From a checkpoint of a small transformer trained on Wikipedia.
Size: width 128, vocabulary 32000, 27.8M parameters.
Architecture: rotary positions, local attention windows, exclusive self-attention.
Training: 199M tokens, 6070 steps.
Each number is 128 + 24 x the weight over its row's rms, rounded and kept within 0 to 255. Layers, rows and columns count from 0. Numbers have three digits each. The size before them is the row's rms in percent of the matrix's.

# up: layer 9 MLP up, 512x128, rms 0.304, rows 295-319, columns 0-127
# down: layer 9 MLP down (transposed), 512x128, rms 0.778, rows 295-318, columns 0-127
up295 113:136174170126138120127150105149138111132094136167126111117098142176148113105143148131116139107176111107098089121146106105116130186140127146155120127081120109143096103134128161083133120151152106115111137152169136127146157146099131143120146121106122170158117175122152127138108130135147096090105098121141114120161140140115139152169141100140090105112162158125144113126170071143109097178087
down295 102:081169166094112136129134155124124137079130132170108135139118139106148140159150105109144125130131099122120072159126091128111111169156082107117120131131145087137104106072173149115132114154142112093141159128085106122143133102129094109118107122106130118148110128099167111141115129177099161128092120102138116146156154120150167149085137119123104148147128111139161101109105098097110098165160
up296 113:133137103116143129144112214147109120112129111136118132156093123131113116107126123164146128148136142142141135133165136094115156138114146131158089161161137130161127102172119116123121163158140139155135155154116133123151138103131147149169081156093135166130126125113147124099115148130105062097060112145114107159113122186153083096136112140154151132092144116126127134167164087130122137148141
down296 115:099087100112078127130130186124142133104101121123096120175138107088092097116134151138103148140145148149124108115109136142142168139119156147136174156143164126141145119147167142136121124106127129135125132110121127137154158164165157102158099163075089133128139146089106167076096086111117125118113077129128110104111127176112082104100136160120087115121140111110107123110139129115097133127113
up297 091:149132099115126076173112137121073124116121145106171156133113123104134138101116111117081136158127107129070127112152129125129114128144165147134168111133143129155128131117116133116116165127181135158195133096120127116149130101110101142120104121132117150145117072106120146096128136097170143148141069096157127108108092099084115140146121083139135108121113112107186136141148117138114140082127
down297 100:133120108115155143104098105120130117111110130132123140110089153126123087095140101169105146160142137099171120126169112120106161131129131140130154099165132162192128152125136115105139162085137154146135088080110108159082166150140110111194128135151120141125109085146071133134138088133139113130155147104106130095132147144123113113153134146169137126114112087150122107107162164083125136135133
up298 106:134135123127128155155161141078132159137127120116153139074124091133074145133128158112129111103152161132106121128100131102173130166154156138173153111171137100119135117136129086146104127160133147178146128116110143072113145165153120153110146140145143160090122078115080121131120133119063114109161094126144137111172114136137122135128165131130123138138160156144107191135118111119144130131142
down298 098:117174144144124103143168111103147125118145087138103121130150128143128149148115126127153096148123157153143159147135159125122118125151115105135148108127156138125120188138155153141147129126163146129128124121121112098096176135129149102151162147158142151126105161162138115103050100156063180117114095135197143131139157144112168140155161118102098107164136126136118117135134111116169155130152
up299 109:128156156100146114112135112059141101096109150074174119146170124133127084125107117148124151121112160116127106118123156126147135144114116118121183166117108141104123142109122130149124150129181146140123158160136121127101142159131145142109152158175137123131108149188137113133133170131101087177103141124108154137085119147167132175117110094136159119163103122140117119131149141110129113184111
down299 113:089173118123156123100143117118157131139137152107101150130148127144132098133104101095117151101137150083139142105149145118127131104106124144151098177145128151112118134094120125132125125169136114166119152151099117105153150133150168120116150132148147122107180116164139125116096114108065112124134117125077193126069128108145141146184145087157184104122165140148139095111137132132107146127123
up300 096:134141117116127140122088125135143114141092102164131133143096137114084117190130150127104113093077147127107105113131135096133105140114142147133116144123130125128123137158079093129161116141113136125104167156114105134145134108132132156154165119102159144071072138122171100069145138144139157143100093126141175154148138086108115131101152101152129137093142150136087158132140146177142121119084
down300 097:107162136133083128109124191147142131154152120091113192141135118124130158096120185126141109141191124160133153118107104087141163146167143098112132123110090103123131139092097123173135141140159131114152102133112149162129119093096094130135129101126108108106155148096106133151152118104124097124102099121130106104080124128085135100134114125133131095164151115119121147129118124150128182109100
up301 100:152098124164136146130136133115073137119110132122122101136137113096149146119111108133096196179118161141153118123074107116152126099118127160077165133103133133160115111144110172136135125165146123126151077141122145096109120105119157152158144128104167157155129107121143144127155151117098162121116101162102161059098166142141138133136137134089138094117117135104175121123126124172111124122132
down301 103:119136158137148128114125098144145083102162173107149102165123162165118119142106157137149138131161158161141138133067157131180129159133111139094171170131164163156136174107131140154130108156122118191121139061115126118136131104124175127127124115163142126133132112115118108082114158138104157114090129139121142094143123133142125153101111116103117126125138108146128166104120169141142142089116
up302 095:148112113111118122086111067087133134129143155131113128102146176087105138107100119134111106153104136160120107140107118071121094130135104150108100161123171119148128096102134112148160134170125148117163160131151130110137138113124187139122157127107115131097142079105091103115140141116145131146142121111127195139179129150089127135179136146115122145103126122110103137117168120164147140140085
down302 096:077137113126129127110102066124069132111087118142111089112157105118113100115112086100147106138138140138136119152114150101139128097166091116102115133129115155106166129129146126133095135124115111105124142094149093115094156148146123115080102122131081140143094098139094098115158139179151084109135118108099144128116101150080146115156138106103100164137141079147129156129123128132101146157095
up303 100:107132156182090129170175155115122129157134146166094183121147090133130125106101135089156119135161140138166137113129112112104107164122167123088156152101135090146144120179104068125111156156095155143125127151129110110129120110106123112155150158097101140141102122154138112136174132098133113105135104099139153177177095107140127114119123107141149158135113180132141116131134128138134126122108
down303 095:065154086094122139133117144130145196121130086099129087150132110126094128168131138096152194113110109099122116129114111142136117114108124117108107145142157126133154134086145096116123089153119151114138131138146151151137187154140144147128118135118096123124128160153150126163128150166144147113114124139133099088132105087121145152122158135173135191115168152126150134131098122091130110102158
up304 110:147117086122148116085125151149168136099118183137127150123133119119161152155089158166117098118148156119134155131100117138131111114147152110098099138123157090123162163122150105083142172125118157133161112084121142080118160146174162107105092115142112118125171159169148122147125080111101139144097153129154159101105130102143141133117101101107136108163103130119108132132088155104121102123135
down304 109:161145129141137122106126131077144126120117156141132180129121127122124089128134125092167142138159104097112147142127146148100131144124116097126126120153117190161141166114106119051166103120129142075122207118162143158095170142150136107151143137122133137149164116108124144118145118135131136091135130081153103119132085127126116163135123103146140119120123125143129089173103108095133103172125
up305 101:112152155148144153168101097120102118161079136115128087125163084123102180141126127130095095141169121122126142101090139149148154143126163075127143130147125125135108161100105095100082097150150129121148138133106137138119113183096134168136142164121119118131105074160100142164093155103120133092124097144109124113141136116125156128095130118082115086105096141092107127126114143144107118141134
down305 111:152128132072129152115099126123122135161160123094116129123157142075127124159119155120160066124091119168113145117106108144136144120128103127142124145124123104130126159098145090108114170125103091108126133145083141114107078103126112129124153130115186124141170177113138132093111145100108150151121112109130140094158112119117084130107073123124131128153122098132068132170092139161141113122156
up306 104:106112132106148111150121123149089114094178152133152128126165177131129146083103144123114087121070107138155144141096145135162101160143144164132150166115052106130112139104148134131114172115154106122138075108118150121137110115105118155146077109071150131145115141154136143093158103121140154120159159162114131141091106115110131152081143112139107113118118128120129134117141123131136084129148
down306 104:114133139149139152139129155136131151171130152121136139154199138121137092131130098117111119123152139135150110135190115116102121116141122113117167144085134106127119113184131100121129145163115109099155135142151110091047161103162126092154148149098152144122143117117152112117081146103105146167159145149110131152142136174134159081142137109124123159116136131102182155141147144113144120158115
up307 103:153117168158149123156097116135112160114152122107128121118118160107150091135143111157096100128108110115115134148106125155125075107115169168106107121112121117150110157108160143117108149114167150131106145166127166176093131114117088116140148137089172158148129100114185152149123133131150115126125101139164153110119087106105140176105098136131175139100121181118103132158105096163116142120109
down307 095:143103139112180081174091124137136080118125104121145137102103148142149130113120136154094117134102116132150093129114127115160114170120153123147103143127156135107129192151158135148150109121122097135109093066146123150115164111123134125135130125092125135140134132122136185147118147097144097138157069083122125079110130120103114151096152133161141111121174144145158112173136125116138172118100
up308 105:157133116134123085125101126136176129108099124113098138124068165104170115151104136101139126117133096087078136107119153120093124174131107141120159153138085136127111134119106178144124151075119134192150121086157085120141130103122108100129132099102122174150122155126157087097170141088109145129107151138127136129114115129123183114127150135115116138101139136128120128126128098126150128095087
down308 099:142114177130153099151099154132176137091083124110135156156130139119130120112186161138139118107111142107110169135127162133116103118132112147137163161136159096102081108127070157139117115132154137114103170142124134127113157115137124123128146134139087110130147108152185078138141121122096150118109141138163094114154120167124092148127172174112169113172141083112119118137106119124122101130122
up309 120:127159112112141135118161136113134123119109174149130137108128152146113124112118107096124110148090119139165114116156079161125123177116114147124118110126115135158124135085098086078124136112146162105141097138136153107145088156146076176146096150108149119146149131125137140153064174136102169155103127113114128176155094150137095160127110136137130112147089163134118106116106149146092138149083
down309 108:135109079136121104118171114121123134145081137149102100139117136137116123128134157121074067144143131094151147116127118179100179182135144121144148113125132110148169135120142106118160094079127142103087118150116137126112140122134117151118127124145150145126133085132114201120108147159127151089116120168140133167141104117132086154130148156135090154143130163117118088129115147167095120133097
up310 092:103140121134138163121147121172133161132091118156114116104125120102132132110144134090131110101087120112125122104139116154116120071132140154167075127139196151144133167107143125153127137132134110129159122133088124132127117101117131103168087124131112126166151106111184110099140137142111153121156109100127111121183137155144075163122116077122140168135112167123116165158126132168095138165145
down310 093:079099150107070144139138147119115131141113152119131147154129083144150128123144131091136136140176106108185139165153131112165140156100116126104103121140107126110142133103112165114127094125155141120105140140127126167141150139166122110093092117159130143101097142136114123140131076051168170160120095124156162163116133136121121109149159158144121111123129117094115115142118098080091145110119
up311 091:099115100109103163148174139079134079127116157126088118114147103139128119134138134179137130108163107144104116134103148113106149071113123128123145146145133159145112149149123155136149169139110143115131103165166098148169135097119105116143100145138093118111136115146115086135148117147152082090120142111103158154157113137105127096166139114159152131130130153139142146074152081125182129170109
down311 104:157164132099161088142161095115118087139154137139145081085112167162129118150163150140158107120129122170117114116159096115137146070128132081143119094105189105138119124142115134149101173131127089114114089109141104104175151125134129154130112127153149143144131107113133112150137119169107159157180116154151113131133125129143105102123162131107107099133132127124102134093138119087156118167131
up312 085:148134156108129084142115121139076140106146118117140149096147162093117107142109143075122111124082112120156142116132145118136128126158089178148117104174132061109146126111097087146099129162146168111159154161081108118083116122118139127142108180090177097149122117097156118140150152152126123132143104141148121134133127097113142139137135100142094107129160149107126148139118147108123153169148
down312 097:151073102106124180129114061116122098127134124140119096173124145128108100122128083195111140159142147100114114155156128128190103133110163141100110103099160116147080154086152170117157139141122092151135141104146098090098131105116121124129125129124122121167107121158109144129118118123151127109133123117114129137084145118148155088126112152142132160137147089114152115099138124159145120094150
up313 081:085111085116122123115146173109103150173139129142118118103098145108148104183113109085114153144132089085105099124120118115143109124141123133107147094146086101118126089128132116126102127111130174115146137158100111152113177118154121148109099130145147077169128141093130131161123107106127158120059123128144132131140121108122130070100162102131113115137141135173128126144108086146173157122124
down313 092:123114111075105110081164104123090121152119134123142093126127076121189102072153119137154148164147120121165132129148154090153141119058150107143127122091121158102128149178112106132113102142152107149145106129139142109129145126125127143186137092145124152114105131134098112155126138134111100152116101137120132153136197105124123140129085129129151121114166130104143104130122160123113114131166
up314 098:078135135104140137119146100108148083152138149115110121113102110116115097159139130089119127104143125123147152161124134162114132112172170160119153133137120116114132123094123128110153137137192127123172140155130150105187167084136103127121111167130111118210124171144163138124132152115081136127136094091149143139131133129140127158143119127135098082119152140144150163132144073132118151149102
down314 100:087158174122108124133134150176150140125157084115080128133153156113110130142134105135144115130117128112124089133152143138103142142076148137155146132119109137156127078108095112151117100156120146162152100158096069149131102139160110100121120129091131139175122135120151147114124152132118103144127093113138169109147157148109169141097144107136122147139120095168152126147065132122167114085090
up315 094:121145127161116140168175122087118123099128122127118109097130144150105167132104137117097135114112132130128139109123116135143199082116132150133127117128106116120143122093132127155107118112118166163090127127137087108151132117146114180130141129111105108126144139127107116102123098120138117088081141127176115120090100132174154135092123168101089114045191110124129122153125149143174125136117
down315 097:179090117159088129089171125109148123119089127121123150093077081084158119105121134111149121140154150143128092129108115143120140119099097131145151088139119096127115171129143116124145109071119137121129158129136110116124125129124116128084078111073136139136079147155098136148095096128175120139138093131118128108110111107124107168139150128164144161181145140115125094121131105147092145119130
up316 107:146131125141101139133105108101146138092092159129128095175080139152106119139137086158139158139118150166147080122127137143146116095146125095100123148143080121125109172153122140089099124142118111137127101126128153083135131181083143131133156122184146145139115149118096171121093111141154156133104105114125141129099107188119115145143143132106172080102122121161141104129100098105129119126096
down316 097:146115119132099122150160126125170078141110151134118163110134173139114128131141147133143119097139099122138108154179134145174088105098158156103073122129115103133125116124103119128115117182112114169113112134149155139132110144115115130109172154128156131108144101098149136123103128134098170124150112099187120116117114185153108098103136116119142124103123093119145113102144128153123181186084
up317 098:136091101117109140069143150152155144116127162143105094135118124130103157067127149090120152151145103115093150126125098154116133131135110134128126136134129087091119188173184154142160134117127142118146134125094114102166119093138106140145124133133108167102137108133081118137105144147118077117141126158120115082142130151126144122148117117121112152145111123186115145110137074085137161144168
down317 092:125107104089159125114135148093117140131170136129160157113100162128148159143136168129150114107119155123157132166146082102134153096095117114111049139118148122137133144128113125115131104086111102130128095115138166152175106139116121104105143108141108117132091143145139119142087162151124111132165128114160090165112136120139134150097126171103110139124105092126107134179146171158092142108177
up318 111:151134110141111140119150113112145079148092138140174123104090092151119114149084142135155125114131135069147142106179153121122090128156111133131120156149115123147116161134153147088115153135127126131129159166118126101149142133139117151131066152139145118143136167130117114192134120133131072082145106164053129146107112133102148129143092166116171141122107133112111136137119101130148130143101
down318 110:115097108146100124121157118122139123120122108150135141108125082142149130139108119143122159093153160172112133104175158144174071118149081131122145166069146078145164166128152143114141133139155124131142176136132119162118118170149101108117134141173143119109170100113145130132128113137102107121140107164146105167145149134159113109154147161116122106130129146077125129123099124087129136139186
up319 110:176132110126132039101135123163075143096151155128125143126117140152188133149145124111184136110105165107147117141144123141089114093129084126132136170152105173128150146134116138143165144115175117114128109137088142105124125129107124125138141140109160119084117110133128134142120167140140090070101170131097115150111118107148142120141124157124130116114113129130132152131169102141139172145104